From a checkpoint of a small transformer trained on Wikipedia.
Architecture: LayerNorm before each block, no biases in attention or MLP.
Each number is 128 + 24 x the weight over its row's rms, rounded and kept within 0 to 255. Layers, rows and columns count from 0. Numbers have three digits each. The size before them is the row's rms in percent of the matrix's.

# layer 3 MLP up, 3584x896, rms 0.0705, rows 1696-1820, columns 336-447
113:090162120101108178138096133124121112134122134121117161145140120138126126094116150091084126120150170126150118121137155108110140125130147116125122094147094089123163157121081091124094180135171099084121167100088137138136135138082119119124165102122148088122134144116120142172128071126116140124089095168098102149130136107138105103146135154086
091:140114137138112109093106122157116108121137117139129110149114116134097114127169121160164142155103127129137148107128112111099095114124105104075116119143161128115132111152057107139155087092148144100132118155074089111111147152069109135115148099103132145097101128120131175155135167131120131162100120160171141162065133114133089130105125134080
098:174120121119171119106104102113137144101144118075160133088118138116137128160107137177128143114117113117174142146117094087129067112163115153131154140154120114168134119123129126134127089134150144111128158145140107177138102089122133148164153136154147156152114166125121121151100126139113143134078126101121136121124155123163141123097123161126
093:152131145118109120123100131159123130144115115107146156135163128171201115142139168117131172142173171130108117163105118169134155131151105115078145105125129141088183156139103131152136136087090157113139118106120148142136118149102148159154118149156101147128109147123121144087160136126129095147080091117120122143129166104126135141136083104105
133:139154095057094126162127128147148091129108127127070171094125138128141166158144104086125131075109128147135200140128231133113121126109132129126154165090129165162180141121089144116132090130144130159145167135090144125101125132114140101156081130096131104146120100151095134112090156127097148143168105089114144144114124137154159140096179149119
113:135123123152133118141119111112068145153107130106162150060173103075098126096114134153143110128117146081103129090179121170143157110140158145087118100110124081171128112138145149120119121159135121135110137190112137124147146151153113113112105132073140163100162117135138136132136139117107122155116154141153139164112141129111143160088072106127
088:107173111113133113137150089136102140152153083123161125108143133091145123122126106160129147113098158159159156119136162133131149109127107110159106131127103052173118157131101117101135133107119122128160189097138107095126135139135117105083073106103094153138132147143135138166218144102125157130125088163115121144113141117112132159111100125157
101:147152136129142142133115108140137120160120148116118097106128136159116065142140139120087100109167110144124130098141127131161117138126086155120128106145089068136141124142110160082112117117160108157139096136085152121128154135141131140127127103139120156114132144147148119098100136097124119135122132074118123122116141116113126153077161142120
096:127166118130164145125109130152145126179133127104143137154144126126137092090098135177122108147113101137166130139105165132113145115128177107113147146122149128143137098161116179173158124128142109174092113119150127163116155144107106183135146161094142128155131140097097137117180100146092139134158085105137140131174137091104094128128102126097
082:096116127121129160116114129157155104126141132123132084123166152124079120143113132146141179122136080114170124101154119098149158112111181163102137142136122069148151090120193147138159155075135137098142101111137124112158123150128085147152141134164154117126158116152119145137122151107145138114164123102151143131128139134113127121135133116147
079:120136128178131122125101150144113118123115163148129120123121140089125123137114113140140111144154113142148133109165157136181115123143128128168131127142124199106102118129107128146153129122129131118146160153117092124113139096104114142165127127135125125161124094157103135124090119125135133128131132124121099133131111103090126062109110165147
094:119100153143075148139147126103129098144144133107089130084111164133129081095172113116133151160111109177127094095101110165160124127110143160169155093127126152091142101075160178143134165136136115123135122137091158149111096128129135173138102116122148140131106110112118116112093126193122117128134092092090121126151110144129132095171121126122
087:144129132089133135126166130138095134140154156125094106128122115123113097154132092118162108116113119145112120126128137171090150118119165111150105135105101087108140133135135111154145169137118138136157106125132151113156149115124141135125112130148168119143111122099106123141114098127121111139116138097109125143086117125139108143120124153128
128:134108112137157108144136128137128110140098083131145165138158153138125114109134121081131137135108171083158125124094110126141095118152092169143114137138107123128153144144130130155095142123116116129096134126163111137137139150081131091133095139170138145114121075157145102080149080139122130128134127166105130150092122135171108124130097138126
099:135154095136134127132178133141145084132044111091118141137159135108107085145130114106135153136119142136170130140083101131131137123123169100139163159126164117111113142097154112160153144141113157143102111118090104112096139163100117109092102086123149170134155113122129152079130161103152113161111114120148120130198167135133093120112132145154
087:127159160121111173129147135135147129118144083149124107172099114162098133125141151141131122113120126092131127097155116136214137150125154120142092125173132103143151144098164127190132129100131095089110128086142128119128148110116156184113137083162099094131116156118106114111129137140152167106117110091148179147103185097117143098091129111132
077:103110116151138135091099131086097119126135134130123117142103160131124147110182101105136059133146096133133097148156117083128076145141147151146119106083103155107139121150106141160109139109166124143095133093157157145120166139117175146138079111061083126134156118112112138143125175118133105055120089124160100158141127123122165170116145118140
119:155178087177129103160105144150093129150139124161133140090161103113166135128136148160088151141108117120151155102139120166129155123105146141124137133145127128090089118116130129148121117139143134139110148146120161115133106131103108125118128157167115089177169145148113138121123140111074139119128113110113141092118151079124152103161058105108
088:074092096154135149146166144165113139069103151136129146115140126080145119148134099101124127128149089144162108124138118149086123144113124121113125150067112111119102114127139127145140103127099130137135118117118095116142116141163101139175115115109109135107127131171133100146105092127144142112121120122123111147096103124054110150116116193120
121:164082118146130133108100109114152116144083115121110117154135166140137114120118118137090134166156155161119084143164143159090083071120199103141145093134097137119139119166109124148131103147124107123133180129166120160113117129097145054130133111159157141174121109118122115103141121112140146103125138157117141105142126110153171113116088170118
096:137093113155123135152129139145120147114095140131130169109081136106130136160101128182132203152130089133123126151134131135131143142130140118151130158135155193125086139096126134113178183111132114160128108141126145094147119118126089122163153100122101122143139142104082129123144148119127127103134142117092114161116154123124119140086136109147
112:151111140152149141179129096145064129118102124125090088145143132143143116128148108135170112131121106153133079140173112107104096149120085136133153110154122078126124117127130137138137156099094141117103167125143117114109130151096165147070094156115116100164137114156116137123116115113133149127139133089120123158154136093122120068119139148084
096:138140172171118139117136130134130141166159157131162112128109119125145070158181152146097113133101080144115112105121118122118149143089131132109111118142113150139129120175107092145124163156132141122103142087128114132116137141132119121091139121158156092174117147143132120165115137124124144180134143179158126119144126076126111136114080093147
090:137096159123122165110113130124154097131142115137129108082108160145142125120103096104188110094137138107109120137107145083106117133125124127121105122107164162114126119142089111126124138118154155158138137109120134170110125144147106132130135105128126015173167172115120161144113109170118159085146082109106136092097121183143096133160176086127
089:127117114096121136109107116127140156164102103139085120082099156119090094131096126132114091118134133132096119128087101163149154170137122154126130158135167144091109153094092104097117153141143113167116169142147117106100140125108167133146096159133097151106113101179105168134143143143098062141150119161176086138132104121130105162132128097151
113:163131124157145144164128114127114089173107148094139185163129115114145115177172147155139133101167097158127096085131112120147143099149129108137141132132126101144170143125178143118127142120109120101087133129117125145102147146059096138142097116115102144118128133110088080115109133159115144146141141155153118144161103144131117140130108103137
096:118100122117094104126144134124141066132158139142156129127144132121131092128110116158105104147156153122131163149132143131115121162149144115105092118115138118109143105108129112119117147094128128109166126148108172164109121128127124135102141157151076122125109132136144149138144127098129106183175153124165118097157132121152144143125083128139
081:120100151121145120072156161157130134060119134155158127144083152109127093096124071117140159194200117080134106148112135115105121115136144104112139107100143165111083120142176150127102132104146118092134128125164122159127170122123096160119085168163146116112120131096143152152140146109110128124111118117098161136109127141150138099127128124110
099:120141091084114139145135146113136149117157099113118070131133156135157110124121118170171197124125095157139094106142144123166159105151116105152168133126141121121102141168107119113142122122104116108119076114136104139137157094125104129158134133125149151140108098161139156119151123112079132117131132080080151079108136136148096161131177110106
115:127152104115117139144157154156110158109128063135137106171117114107141163113129153153100135126102131103165137145185123118123098135185129142143110111152162143118108123112180146124152125119130114091128146118166191186116146147132096087126143090104149119105143202144144112124124125090103128141119119092114156095130096171146137100097104164132
123:101122142059106097148099115098104185113088097120151132141148147148160154151159114115163114131103137122118135159099125123196153140117145118142127156114125139122149155099114121154161123161136121092159138131175103137123105130123103118105169134124153115141120134165125108128179128167146141148090139127097120136126166132094120129149118095198
104:120103127133156124111113186114137163125156145141133101141127149108135111092121128102086122124120141108150135131101139131164145117149145125115160101090113138161103126146148090148158106111100116152104116124121138101131120141122164145117161115141182156108139127120137129171139054115107136087127123135131099133147125157115124151101104118110
113:101126155145144110094123151153109122158142132140090178129114148148155112122157116132128101134136151120183151141145150145131158161086106143150143144133116143136131117155107150133094146149188105154107144117170155135115127128115115120108104112131128144113081129151146162121161154149104142072111129155216146127089137086129101117156102125149
084:091141134144126098098135133123127143109154159120103140128130070137127164136098145114164165159141125144145129138091184140141126134169153155187164125143098112128122123134131157149148115127141142125104128098154126144134166124130119064158138201163183130133119165145144126088149136126159101096096166128105152089139101138108067149176113144132
099:139124152108118125101114158154104066146163131090135121095106099130137128131120157122125151119125103108127082132144109129094139097142138096122112116147140114114155135131131131134131123108136145138131137125136111125113147116149108112117121163124115107128118108109095119165137220171113096116147107118157135147150130136149123110116156138103
093:112124166118130116151147150103143144087131125149097095147130090147136136081112128136152109129116137142151148118094180117172130108079141133156103123157120128096139179123119150129136140142121078117115110129113134120154116124107146128090143108133148106143145153115083130128161198129125109102067121149143119132109149098139122133117100156103
091:166135116107154138129136125144160154123109144064110126141131127122109160129160151131168151112137125132100114114117118099141125137149140149122099125135100121077167105142156108161125092148133152170125148128131115117117164092131169112134187121143109147124113139148106138150167130120135115113175075112135107153166140142135107173105125130151
101:191099157135137081147146089109099162111113105123108161109133130083130101122170166122107088116132132101134108122106099115133142145096100121142122150111111134140131168076115113128141122132135127176126136147105096106139129105118146127092136117128119131092083133090120112106100101125132099106130166097125109140128119165150145132127144156159
107:192133141094130079172120092138114117120148123078103131102126133114121138158130139107096120157157086098150117146144133115148137139161150122136152111081157114139119150117203120131082163162146111124115161137125088132102114140119152153130147174079159109070123115139108107153172104165110078132109145111139132126140103150140132176166147103098
125:151097187136127091129093116118100136121118115134134075131123138160147132140121182119127110145129137085112148099115128099157176160133112134115164175135090136153141141166138144155127169107124143124089107116128167160158119107151135140139117144113118131136144132167125133146150142137121097102151101162159161102127150166126164156115110158131
097:126170161115144142138122120124122101130145119121095130135099157121089159158150123147140138146080154145121160130127161180180127131099117126164122092091142089128191139119100123159101132119079113115116112188090112129108143105132122126144133147137141132145121126137173128162145110177130110083096119111158112136090128138137075115117134139127
087:126150141107147156130146132120140107126130157106080150146152153105106113140153103129160084115129123090145146103144132107102117123141126157068157121100147137167120136140116157118138142130124135108155136106134111164108129087146155108108133121129130129113126119102188094114114117161122151117134116167128095131110140140138116158160132111109
078:097125143111123145138130135129127118155154103135046150133136104145162142115138164131139113103114081127154121126137103133095108161110074137166162148143121175133130133154109107102130125113122152145127144101142158129077062130146138080123149113119103184131148132094146139149127101135148141144146161157142137132112150116145110108110124124146
096:111113151135113142159146153134113140111138106120168127117130125109102141097120151138146152136173117155112153101113189163139169115122098135130143111152154120143141139105133139117123157109125109143128143162119080113117078175122151114146059112140122126142133094128114080191086080139152133143143129140142109136118129133122133108129125172104
101:132159131139071147074122112105108139088108113141119170094127147112153166114119114150131062172117143098115132105139107141133089129117147105141093156133130118157129148101143152138116153178168135120111109088101128110125147080168124129125125074084118128139149105141157143106176152097136193113110142146104087162143122185134145092106111152164
103:126155145109122141132130124181121143189150150137073073072106102120133147123127166153113163155159137122150119134186131172117136099124130158116098124144086144138114117168134112135157128118114128180120133123137115144089096067149134105140166121124155120137129105135106110109117163139135130143124106096109113145118134148119100125095141141147
095:158102147147134098095147105155111109097114140183151137155113140128192161085098137139119167138107123141121090115142096124078165119122141075079100206148133144122118140096140139144174092142107148127128101155128105152115128154149123122135161103154150122140137122169131103108145112156130140141146117118123144151175131139148113131107103110167
094:128143165132131131134106099127149173134111131117134073132167162157150086118099108105122130156119099150155107152124080156155185149165136117119167137148124142125127125110142134131139120111146101126148104166148109122137092120156154157163145142177131144134146180092138134133120136154095104124145113150167117126065150129118126126132143120094
097:067124168136128157135080132069071129127116166125122140132118133091120097086130107157093129130172183082117130112114144128103152117160061100142107132126156141112157085141134129151149150107162140081138178129125139119149122178111130117140141122140154139139127160071143139114105105103153108108148111152127118146095120134149116173136109152092
084:115148151119102111125182171152148112120109082099131149141128146165132095086102146136149126120096108151149149084121124135170124113095137142103122087129145115121097111154132124122148114131124169149092168097087124129117139154130148133126178107154120141085148114186067138127131140121150135128146113137116081134126098146149103130133127122115
102:161153139131107112131099127131096126103113147118190094090117108122111134146142149106124111148091134122096163139144128128144129076137145153122127144107148108119125113158129101139140086134131156102138155105140127104107164169139158121105090126113152103100097151138132146117102111127124160128097112124129144131091135143146119118113146156139
099:067108121164126170111141146139104163133138153154150045145087143129161178110084104127132114139111113129150106088119163117135140125151126127186131145111085123153065097104115150142141158147109122099127133121118151176125146133086116110155141130120106136121148107096128132143114155134088115109117116125152095143152134117129128170130107097089
105:149103172102102138147149091154131193130154123141121114136137109143118134168119085110104093148107109116098123133142120119149152148168135147098160160107142138159133167154117139109181179154120118118140120102055134107176133147142144131150130152202143074146128138158130121149098123132114146083136158134146122148117154164144141112119074155097
111:112126150097114112128143093110113147156150183134144146166112115163113108180174154148150138121129102092171120130144124137115153136092131147106161142158128120151114109177144148119086136133132097140108091120132118133155161133130113089141135163115120138071117150101141126131086150161141113110124123125091069116123119113136097115134140121089
103:132092166089130138162153103145156129131123117168128125134133099086131154127105099133098172157130174100146166143146128109171144145138137120170136125096131149107100151137170074158150159134144120126154129124156142097115165115112145124130145145133139117166095085159145140160084132134144178134097152139079122132116119102130148145099099143132
094:113104165127124151113140134179123107139147104153146146123128175084152131095168109111144076144121116111165113100134130099121142085119143148114134107096108121144134128131090170138134154115198155129115098113132138128139119151127100145134143140150138117172154149122125124107145139153144119122125127128160103113085116141129173117132109118102
088:144152126174142153105129137138145171111161145130145107106145076141115164142130125102162127108173143148103172200084144131132138147136099112159092129105159136127112133144103115131127144123141101138124147154143143157121123117131149074141149147106115127114114124102110139141122053135130108118124128112158167109126149164149147138159168121112
102:129122181100133150071097114123054116162120119107137109097085152098090115124108141129143128118124135142056124113151130151134114130097135117136097134094148119130150123149116171113149110126133142082136147127122138044102090104114102176136091105148086119130134144103122141119110114185113128104117146110163146078071174125125138091139124115109
129:150148094129120102156108129101107153079129142154187145110127131179116169164134127147103125130133127124118141124151115133137140136109125124151128119148099119118115113104108124168141143124154101140149125133134133147176113140116071152111146177152145123119126144131104155143127090122127144121151115136112097111099160131126115120180107157121
098:088131096162127143095106100127088139131131135178115110154125124146138104149152104122137126158118104143118114145135108138147158126095139070148083150160163179089144140081158141090124114105114180132145120094089196119096117110140164089126138125140101091098129119150122101133137115116092156131179158109092168181117143135164066169087167142121
095:145161126090141164109107108131080145141160125126136124083081113105152131102130177121104134132085128116165138141090083120125122092157147116137154121110183168155134142118127134117157138097145131119136105105122122120148143125151138121116141127108113149097098119073117106124143126112136110125134139110144117095105121119144140118155103069130
089:123102124126104118140112144150154102150132087129130121113106143152155163124132108134104100091128077123132128109099157160124173121066127110132129168133121137147127126144118135099131135183126119144090131136117136137120152156169152162110139119112111140088084151141118123162158097114156132104144133112151093213112127142166154109126090104072
104:132121134117085073160122146100125154133106096102074148097181105132116143135165135146118123162102155127148139135142124120092113147136135103125101117131088139175163144108168099149188139144117116127125166116135132145134139093140143125145071115121123144157103149136108130114119163110116128167125120116125130128116106138146110125129114098129
089:092099099110105159130145085158145124107147174129137111154150085184107142102100147138109128106156130108143147123108183156111135124094128126103111154146123096141151152107181118100098176108130149135106143166157149143155118139147142157137121143150119092081151121125126125112119146097140110089140146132127130145123153196112112119110130068096
099:086103166125128118120125142141123143137113142115113080119132117133113133168149110085126133100112110167118148122131093078100179126095129133115127125125111132164098150114132123091143077128143131119163144146129105100127174104143135137165118146150109085135119139146079161109144127133089145100097127115116093134146140116104166146159100185118
100:122091130130086141130147137098110126124108103130139151158112125119126132106141095132112135114096140135085148162119108119118105152120121132130118139062139103134102131124122155133157132126171174121084148154141102133151134117164149144157150144150142131121157145135115142162153130153105116143153107171157128162074135151116079112185142174095
089:106136170140133096185094147125151106094154068133150126120190128090144100149124129152132119130112106149128105126175144131128119104143137134126109127145140148091178128125128115091165139101108168117139143108130106162110150120123115132075118108138128162098131156134161158107121165139109133146111158096130133117108153144129153128154199114081
073:180091158117134131113149135140145107085134132086092133155098101122157140136174094107102135115105118173084169140119109152112166106127147105101112133123144115122159124133113160108111136136152145137145130132088119111154097141136093129099141072138099148149122133119128130127113161111091112133153111138089121132151170127119143092116134101123
103:177116153129105136111112107121146107136121118111126171184133158117146139096162175112138097108157115141064118165108132101171161134110115175097123126110105173127158151144093108147106133114130150146097131128160091142126107180134109149139102142095139165132101136127123150125140159155100114115093132097130113136124107114147062135121099133157
088:128095149150080181062130172075112127114116126112124089118121136080177167128100129140128107071119116141104126126133076107172111155109127179103101111139125162144137114141120136175117144143169124134148099134118102142151108137149120172139144083148107113129117118089132086082129124138127144121122131137128121164134145126138138124169145127135
099:144134118153158093123089175083104146134103150118111128114170123107122122122126141135124153149125114171125103178133151141088159135118099125149127120121151114117144167122106143173099165142091114115151133152144112150057107220180064156129118143119174102114128098143139136103125153152116126111136168152167186115160173154133094146144156117146
118:098090178173118086101157120127185096123120148115122154127114126160137125173146128133105145141132166124177143105130086110130138179157149116177154106122101075108112135104170107132130130102122125128113112136094169099155151134119121140130103124157116127107144170138112145127140105146138132166188123142136104121080140129127125113158090151133
098:120160169124113101109133140126109159094144141152118171112111129132152122159129105130170135130125144135045125130110108109164128105126168153118089092108160132125084133069137156140135112127104097114078121154106100117115177095167120099145127097113143124120126162152132123092148120169124132118159111123073115109122133126071112124156187127092
099:178097024133175133095120121135103080109139104141116111109121152112139156113153094132105167184117128090160116154141133124158106140144129154142138096114148160134091110106156125142124062109137150121100139151101106111126105127142131111148118099171103169107110099147132134137116152139161098115186139100127113131141132087144096086111193144137
091:126113139079095098159130107144152131124123134103170145169132119191125136126149111128094114113151124126138103109117164089122147124094150111100171119089116132136139123146156146097131136160136079145138135090098094149162130122122127120163158147137111138136148159133110156053114108097129127146132082111135127181113120158160150106111134150156
114:124135109122117164094172113152146089108136125109118124118138121171137109128105131126095099167121174136149139098115124142123169102151102117139130118108118111143140115101100114131119126107149122132071143166162118152120156100108136116133100090124120166142146122131127163162134152111142096108083113147129089099131147124100139151153111122137
089:141123123174160131178123115105127120139078123080104085127152111142138142146126132108127108095129140126147117122124124157125139140143098132111154101154140121089155158126125105164144108142126111111077120125140110122116133127154117128158120133137096164124094118127119169110147142121119079139110120147157134123134101097085115163073129109130
100:095153128081112154126103139128111129115084092152126112146112112131121087125118105132187111088107109120097080117149135154146135150122132104135147102140134159130139135143126154107170156132146136153118117132187092147131140164115113104174141141119136142130096145116127133128154059128108104113195133109102096132114099125085074112097101159123
072:116128137163059090155119128190107057141148163107109181153202153104132118158144138140105135140105128094148115125142154143115140170123130083121129192123115119116160129137101111140166150143115148157150126132097146141091093121132111164184134130116099133154143121157119140098142148117105118162150136151135133116099139156111123086132126100090
118:124142140157142149130134068134089091134107120127124142158131142114119167131141089092141124118168176162127114192141144141153147139118125109086122164101138161184096116116112103106127104134098133118158114160152130088131121163085188127088115160105138126150117127136112167072137130119102130155130110088149134108129174151143142123113152110125
085:117101149144115159114115128162135125110109147114120125134143125137123135175116137134107094074088091139120096153141122075088135126122123075162120147153121114123160158073124177145141125107131170133119120127108145154116078135107100137144097130132166098084105100134115151115121117128129107162143128121114090117125141187150145176118134136144
145:146143160113107143129154111110107140182109118109110139176116107105163121135120090130109161127157059150121132164137106135113097137141116101131121094117124136119180096119123119161143151083095167113109155170117164124153112144126141093162147136121100079170129135111141128100098145101126143130054121130114105131134142157157122116135169145118
096:130111093137148140128123152158121103118167151106119133145110146130119102169115123093093106118167099135176132118107101128133115140074121110138094114189116137139095129122133126101136135116112128136139152136163110138108147146120116113106166106181144113156111128112111130134143069118138160150109116135108148157143125163132124147104167119139
107:104102133119170102121083125122064150149129094145121115118106124135166110096106130156137119137104135090130158145111150110135170129125104169101105189118178138128133137155085126123165132136090109179097157136132141126118121130104106136151133155127152138071132104105101117132142121128145108125117147131136132139101145136133115141128110158128
106:144191142109138181153158131123127133129151137103113141177173128089112138122123106130172116143093123166106138101131186116162149145141142176134126061128133129164148100142178101144079118119088124118110105121153118112109134120076145107126119134165153118127145127119122107123100126132133142079121116110136125128077109145147124121146168131169
096:142125133113089076145127106116131115163104100122112153106156110103135145127147133085090158111135143134122114129130160168145134108113137120124135138127133109134153123169156118108111133142116182096147119096080130130102110115116099110112116127179120104156117129153107106125130131143125082122157131125186134105164080172167139157119137126146
091:151114171102149167147117117129113148091148155124111115151141141144103166124103160112093150190113128119151102110094131115116169199143159118153091143165138119125099095155144111142109128145089109133114080092147131114122114103113103157104134100083107157118140143100122149126140108107112071111141137130122154133155131131109130147160170131144
103:143136126160154108127124100110114087108181164088178126116174149150147147156131131134173123092125133138102117111104090107168145100095118108127111085132175125139079153134117144122128159161156108103152176119125122095112150127125139101136138149142107092089146169103140126112094122130062100129134177135093133186108148129129133128170124142131
125:143147112128137111162110144139157095148146122127157146147154137088138148132134137094118069139103135113128122101140196174103131110147142126112149123131133131149133163074124108114126133140108143099154113151158149134123136167128110155095143117180156111096157145137108132122131129126110125114151137109119147144176122140129145124158148090125
107:132122158163147163122129142140142110127122130171151134197144088115127133109107095123128105183089115172162126096098115138119100117104141107119163168132090184066091108106130122119136112138145110118074158121159113116109147159132073102097091156201161138125085132114144109110174127065144143111130089055126125116124145135139135087095128095142
089:141133146088102131124111166163059156097156139129108123123102142136129129155089118098145166131114093146139135133159143101131083084128122115141123118130123100125131119121119125137158132120122123098123099151131110148137098099102120104104163098139111115137139141135185111109134131121118098114124152126131148134150157132160113135136157086127
106:061105127143150133123108133108140103109139200114143129119136157109135144147127142070153114129112146132118145124133105121102110083131119125153111110161089096101123138147146155111097081139153105144147116100136139118122112146109127102129110112148116140114176135121105119103154131171100151139116142116142089111160120104101092130093115175130
110:160085096153112175131139098128119065134138153122104135136125170139105125157147110154174142142123119111104128105123106133128153090136155117105139135118111124135122143170154100122112129105184091120104095141127157101114141160128117104118111059201164120159156107097135175120134145130130143110136118132158120152096152140142112152104121097118
101:129147115156132155070126136161158126138135155189110140114133121106137109116184138125135145141149167127152077149139107141105099133111124137153159141146136160131094111069101121102122123137165127141119145128134121118126108132134179100114154119149128134147141138111137106135114141120140118121128172132132135107112148135111136098191083081094
106:124129171166145160097097131141157164085134100167098156101096148112139112172116116145104139070099051148140126124130132108119137116159133110069173126129170123088131118136073156147093109165116097109149142149098159163156174154135108119172112129152115164173123125159148109176106108152123115129158136150131149115138112116141122140095141125074
133:170110133136098137120089098127108085099103115158099123121133113129126130161189075133107154113091102113113098155154118147104157128102119156130117134089126076119120145058079165115130122086120156141127132102110121157082139138144134100132148110149165102122117112138172154149134098164122128146160158117136073107126118102125128124133142171150
094:148157076156128141133107148094146172119134099161139070128093130137125105086112123164083139104149167154127098084147131128145077109102081120117078124102179159105123139095113152122177135089126131122118111083137151105132136155119099152096082134146141143080107166184093094122136118135141148117133119107132133189103111136139126147150114067120
092:173127130166118152170099137126147077149099139102068161118163113131138110144135132124115151117119136152140132123132115118156102125111143143148169113123149079104120148183124119137087160144179118136140124128105142153137149139093113096150107092136151170158144130136125126153116154118111122140129098102148105161117131127100168125111120123118
099:114104170129129108146128171155119133122104142141159145141122125108133136154205095117134128133121106150122104147118148126121132103159089067091098120103145165136133115146150104123129111135121150154088120131132120120134108116129185150156141154115096135140147153164112164137091105192095101093130143137165156125153137122140106127125148140125
111:126061136128153117186142159132173116125101101067133115121154136134127149149108131094184165081129177142152133119145129159131123130128093143136091108123131153119149102146130120114130130120130187147113154117153135158160128084129105095106135113129156108166128157138148104186077100145109140116114141117103132080116144075159122142153130155155
097:152121100118156116133093089117153144118094132158127103107112152130154141118115188142099113134120140135113118129141166149153116124159145122099152152107118117107117155130159165112139117105122132097093152121140111147091088112121077099178122166126154188105122115135108157129144102126127131117131142136133128103158115160132116081059081147153
096:083126114138120136149109067145116131114122112098129141142105121173121115118129140135138159146077083126130150143089123134121134114119138115093115138114157138176106108088153113146125152127163114124118144119151104122095107139121117134135135110109143121107090086123144111093153158164142134145116107127155110107137163123146158128097191123094
090:089081144147132126155127132133093150119121108115147145100129138114109108169144128152137128136089069174155113146089138124060145122133118129093142104132151076112162160114088126131135094136110134127165140140084178157160126142154152167106074145149135091166131159113123098087090123139120155083147139104140111118128120118107137096162147134118
109:154140145137128120129094158129094107132120141150106118080157155069130125153120154154113168151105162146119123132145160141112186129106112105100116145117084099118103118162143125128130138130080075133150104083155125139124109136133144157156110128136122166157083109143142156087143120168144112119150102160128127126134118139119150130136134083109
101:132107112094106119132137171154099172126089084143133125131163125129088111122139104103141144139132131113098137105131167139096122107132134130100117156132118155141164147112135115144133138136150127175141146147133145143072127101125212105106100114087118140106160142150148178154155134135088137083097125081135120167133135094106112156119162128201
116:144153084179112115096109111147140126116140141134118090183122134141077172129104131156112164118172082140111117124100133167136142164136119136129130153166090120116093052124135139171155178128147116167098162136137118128126137137124119088135126131106104153142144156149141076112132130109106125094131127108130156128142103113118125112141102099128
089:069091094111147128126168124132119127172117088145126125108135181134134107155099114148157132136072109166154114110157112134172141136146143093131132127122117127128100146148121187107097137141125099130153132096159126094114122135139143126084157135096131133110081122151156155073087135154093141121117119134120133068120166155135134112143133175115
131:143148162127079143092104091137101122123123117108128122136154094092126135109137152119121135143136120120106135113094107146148132107132159104110108125126114118130120151123136081128157108116127116133114162120144142119131121107153125105087150094141183062109096109140107131124114110132123150107147158128148148106137118075130173096151145118145
089:084073099146153141113153112154114100125096085092166102163119156142116144117137140138119114068143117126141123136109172074179132129132124116120128128121149145133123126193141157091135094106118137162110108112116117146118130143093096118112172120132111100139091167128185117117097121161099130098117140105103136114105136130126116126113144181123
094:121131126148115139182088165166108136132099095111123116144139152112111116145134142190114120116168133113109124138116131164173149150144157113110141097138093128174118143160150124093132135143179129126126094065141042160086120179143132130132129138125127103133136110129109117125115102184121113094158126151129096128105154082109153129107130121107
092:097106139137159094144122130136147116081123147158177123146135104124141058123167110128160159125116090168116105127179153082131142140139149122115146135096143116147124156115110125128144112128126104130114152139117097124135155140105132135117101098111142117107113119112138136124125104161092102108147128095149071111135181122145110103173123157170
094:189125147148050086131140156173150145139088109157126119145138138180131189142125108140145159070157150099153133165143118085133122108161105120126112171119132138126136159177075086098127137111131091096145170113108143097174116142124131148113157141138149138105085082133137141112103132180137119153127071132105172124137124115165138136153163146117
108:097140142103121122148190108117158126111105128115137139109124154118123154130107150131121075105123133181106136153144111141094163170130131094108111090122129122135117100158105100147129128141121153146088144128124146129149118123114131115149134130105145118131124140156132119173063127145140118163169123139109133150125183132147127140120144188106
095:149125140152104174126131109147154111148136136142083175090120145088128123124126147098112101157138133104124119142119131118107142133120176101152134185114130122132103101124084122097132113119125136094144095110103096178102156164128125136149127121171164152108158137131123168129079126072176113113090158123120107151094147108127150171109162172097
113:122095155092154139126113122122111084155146098137136115101166157146185115098161134126200146130118131151119113090116128153089110108107110112096100061131113140132108119118113147144128108144095160128155100117170122178138110159127100150107162096169089103106088137123140153143115049138115130084145131116130144156128134109083135155136146143114
085:099117082107134124086144131152099142145159123101105145140153143159118091155140104159108151151136149113114084138119121096120092113136166120145130147156132141115173110086084089086089129131068175103102154090089102144105113104127087163125127118133164144122122133086146117164144111103117087127136102053120127145113152131173147072141166143091
102:100113140121108083116143147159123087146142145137154157155138158118106150133149152141080138128183137126162108174114120143122088160134155114146135115107136164140118106115113167149108128137149187144143122172132123147155121134120124147095111134208116135109110145110122112132051128141118123147121128153168110173162122085149123141137101149119
082:118154189098149100124112114115121112141139133156126110145100141111062139090123108125104087108104116157125104177131101157123140125114109147156085084099187127098153139102107124140121096127158123188086130136113162126086083148175125140109163099128115148096102100111141155127106121081161112153132134155125079114128148143148150098125160128196
111:095123100138119155134097118113144021209122108135135155108115112063156186103094121170125124183106109120126130124091110140115113159121154105164130118121132130136153154126139132173130148161178118106150168087109139163100150157149112160113150117142130091075114151137121160120117136163099095130116093134133140127107115115122136155131116136157
125:141100138138151151144088152148114158182104145129131117107136104151153145082134135129153113121113119106163121121102121073109166089128154153143109112133125113097119134148089117135142109143151148131135144168127140110135074159146150123120131114143123127117177138143120124094113115112083145134119151136175140139124179116123094102137130130178
117:124100152129141137115133122103136154121160092108138107158128101128134108084154093126123131114145105142159108170125157139135140127088172139100131090099164124102156104090135134124108102113134142158144116143142131153117142163117133127097119137155135098095120177151169131134123116147133126129114151145130152158135136113126111150078124086127
082:138151105172162089133147161138165121088103175126116127080143145135127105117106068133105132072144143180096116111103104100168145110148133107106126159128148111118088091078099117135127143146153163154156117167134104121110096170110175145155172111087124152149127168122192141134141135158137129107117084145119131121155139093117111132133146108128
107:112114098137169099161122123107090134108122127139134121189088105105086114151143129120158146184092121075137104180081145103145129155143119136106098125156118107120143124142120110132123141089147160106119113135104090133068165082145127119128067085134135180129116119109096141155074114125111149181132070124156121106176093128173097126108142137070
088:097135120150100138050115132125113113087120105128106130151143095096104149089115135133092123128118134125105095146078117134119103121133156113133112117157146122120072149133181092136139136151130128144112154131114104092155116145094122114074094096112074142113129120138115147099108104146132144140128135132091139108116139144116143129152162140131
108:169134136128133131117121142118098140129139131088107114115132144113120128129120086112123101122141072108134136138103139178138138117130093150141106112145105141145130123099135162115099120101141178145135099134079148133164162123179171117113098121124112130100094154163108146126093099097062118101136111087107133159117142079138164172101160143136